Weights of a small transformer language model.
Size: vocabulary 2048, 6.62M parameters.
Architecture: rotary positions, biases.
Training: a variant of SOAP for these matrices, 185M tokens, 3074 steps.
Each number is 128 + 24 x the weight over the matrix's rms, rounded and kept within 0 to 255. Layers, rows and columns count from 0.

# layer 2 attention value, 192x192, rms 0.0879, rows 131-144, columns 96-143
[[138 150 153 118 147 156 122 115 121 132 117 168 120 147 129 110 150 137 134 185 139  95 132 115 124 105 114 115 120 118 129 121 136 149 116 141 141 141 125 113 151 147 128 126  71 111 131 135]
 [140 132 118  91 130 112 115 149 109 119 120 147 125  87 112 137 133 154 119 109 121 115 128 117 130 153  63  78 119 136 131 116 102 128 166 139 131 162 146 121  86 129 117 120 138  63 118 136]
 [115 119 137 122 143 146  89 130 100 136 104 157 113 127 103 164 150 126 121 134 143 140 106  99 151 189  73 149 128 140 124 116 136 116 130 111 136 109 122 127 114 187 144 159  83 137 104 139]
 [161 138  71 123  87 138 150 106 122 108 133 147 100 107 121 155 137 136 142  80 110 150 135  95 126 148 113 131 150 131 114 119 120 136 152 144 100 129 152 114 102  77 108 137  96 129 116  88]
 [138 101 123 173 118 104 128 134 119  71 136 114 130 116 110 116  99 139 139 145  96 170 147 107 107 103 142 116 142 130 143 148 158  97 119 148 133 134 110 151  82 144 157 105 160 127 127  88]
 [113 123 126 108 181 151 156 144 121 117 215 154 168 116 149 162 134  90 129 115 153 134 128 157 160 166 138 174 106 106 141 170  91 149 115 132 116 134 112 115 173 141 132 129 141  74  96 121]
 [127 121 157 127 101 130 130 106 110 166 143 133 105  97 105 129  90 115 163  83 126 135 132 128 173 113 105 145  93 121 162 124 126  98 150 135  94 153 128 126 110 133 115 122 106 128 118 137]
 [161 104 152 140 134 141  86 106 149  88 113 121 107 141 110 173 141 115 157 117  74 129 147 159 139 143 136 195 143 160 175 122 127  98 130 147 138 112  88 130 137 122 172 142 157 127 106 184]
 [127 125 101 125 118 122  87 126 147 106 200 146 114 114 139 124 150 127 105  75 124 152 103 128 102 108 128  89 138  90 112 109 172 117 135  73 121 154 141 173 109 135 157 103 150 106 173  64]
 [ 96 158 187 133 122 107 182  93 131 142 139 135 156 131 142 100  98 128 121 141 149 131 150 126 175 114 132 151 104 131  92 121 111 155  94 125 148 161 160 108 125 130 112 170 161 116 140 141]
 [187 100 147 125 115 168 147 148 108 120 123  98 134 155 129 154  67  95 135 138 109 148 101  77 103 138 158 154  88 142 135 173 120 115 151  97 171 142 176 134 183  90 127 131 132 110 115  90]
 [129 134  87 128 157 178 130  91  90 133 145 131 119 117 137 112 170 109 143 161 113 159 108 150 175 120 135  96  93 152  82 126 159 121 112 140  87  99  68 143 143 115 122 157 159 124 111 146]
 [122 144  77 139 112 137 109  97 123 179  78 145 107 117 166 159 123  83 109 134 131  92 151 133 103 147 125 117 145 140 144 109 142 117 136 153  86 128  93 133 123 172 112 158  86 169 164 167]
 [112 142  97 123 162 101 146 141  92 134  83 116 115 146 101 111 101 108 113 119  88  85 113 115 159 115 103 154 149  96 104  85 132 135 140 116 160 111 149 144 125 148 175 120 109  94 179 122]]
# layer 2 attention output (transposed), 192x192, rms 0.0797, rows 131-144, columns 96-143
[[125  92 100 121 129 108  87 123 125 120 150 106 133 157 170 149 127 117 134 133 140 139 114 134 112 125 166  81 149 102 148 154 116 136 132 123 163 117 184  98 122 150 135 174 111 143 112 120]
 [105 146 104 157 159 156 134 111 142 174 153 122 131  93 138 131  81 100 121 138 133 132 145 128 145 114 187 129 111 164 117  98 110 125 114 148 145 116 140 126 100 133 119 139 133 146 107  93]
 [ 94 138  97 136 133 165 119 120 140 147 130  85 122 141 152 149 125 109 125 118 151 135 131 123 118 140 152  92 172 131 125 145 122  99 142 107 110 120 155 121 143  98 151 144  99 134 126 106]
 [135 125 188  93 145 125 169 131 109 152 156 119 128 107  85  99 152 119  94 139 127 118 106 101 125 131 113 147 134 121 106 118 138 159 112 122 144 126 114 137 117 121 159 100 119 121 125 140]
 [128 102  83 152  98 128  91 120 135 149 102  94 144 114 134 154 144 127 153 148 131  87 108 162 109 108 112 118 127 149 121 132 132 147 114 137  94  91  98 134  86 157  75  95 104 140 104 113]
 [146 143 147 113 108 153 153  92 135 124 105 101 137 100  94 149 129 109 151 127 158 142 110 120 147 102  98 110 169  81  93 123 136  91 138 113 135 134 120 112 107  65 132 147 105 159 153  88]
 [110 175 132  98 164 150 142 163 166  96 152 149  84 157 153 160 175 146 146 136 110 100 104 111 131 121 152 119 112 118 106 157 132 135 109 140 130 160 161 114 109 107 122 157 146 146 130 142]
 [167 130  74 185 128 109 112 122 188 135 182 124  98 136 170 136 159 122  93 137 144 134  96 137 154 108 153 106 134 107 117 114 129 104 172 125  93 123 165 108 116  88 120 128 115 142 151 113]
 [121 110 160  71  96 118 120 116 125 166  93 130  95  90 123  98 113 115 105 107 144 121 159  97 150  94 101 163 141 169  85 111  95 142  95 133 148 154 115  89 185 116 110 131 111 122 104 136]
 [170 163 112 121 115 155 141  99 114 138 118 131 121 129 106 145 198 155 115 161 145 112 130 168 109 130 104 146 145 115 147 132 176 115 142 123 103 118 110 101 133 113 120 165 167 169 159 111]
 [129 167  86 128 137 121 121 151 103 125 145 149 117 110 132 113 158 145  93 110 150 122 125 147 150 120 108 106 165 158 148 121  88  97 152 138 104 115  67  96 146 146 115  91 123 150  88 151]
 [131 128  97 151 128  99 139 106 159 114 121 105 130 175  90 101  92 122 110 120 113 132 135 120  95 112 127 115 160  80 100  96 176 160 159 129 191 108 152 112 138 135 154 150 109 154 149 115]
 [103 133 111 153 120 137 104 107 114 126 135 133 158 148 119 114 141 157 112 129  91 156 149 133 120 178 191 119 139  94 121 148 158 134 113  86 163 132 145 136 138 134 136 124 129 139 134  95]
 [127 138 112 118 102  69 136 111 156 110 153 121 144 126 131 137 110 115 133  91  77 138 124 111 121 136  93  97 110 104 159 127 167 109 113 111 137 148 152 125 119 110 115 129 135 116 111 135]]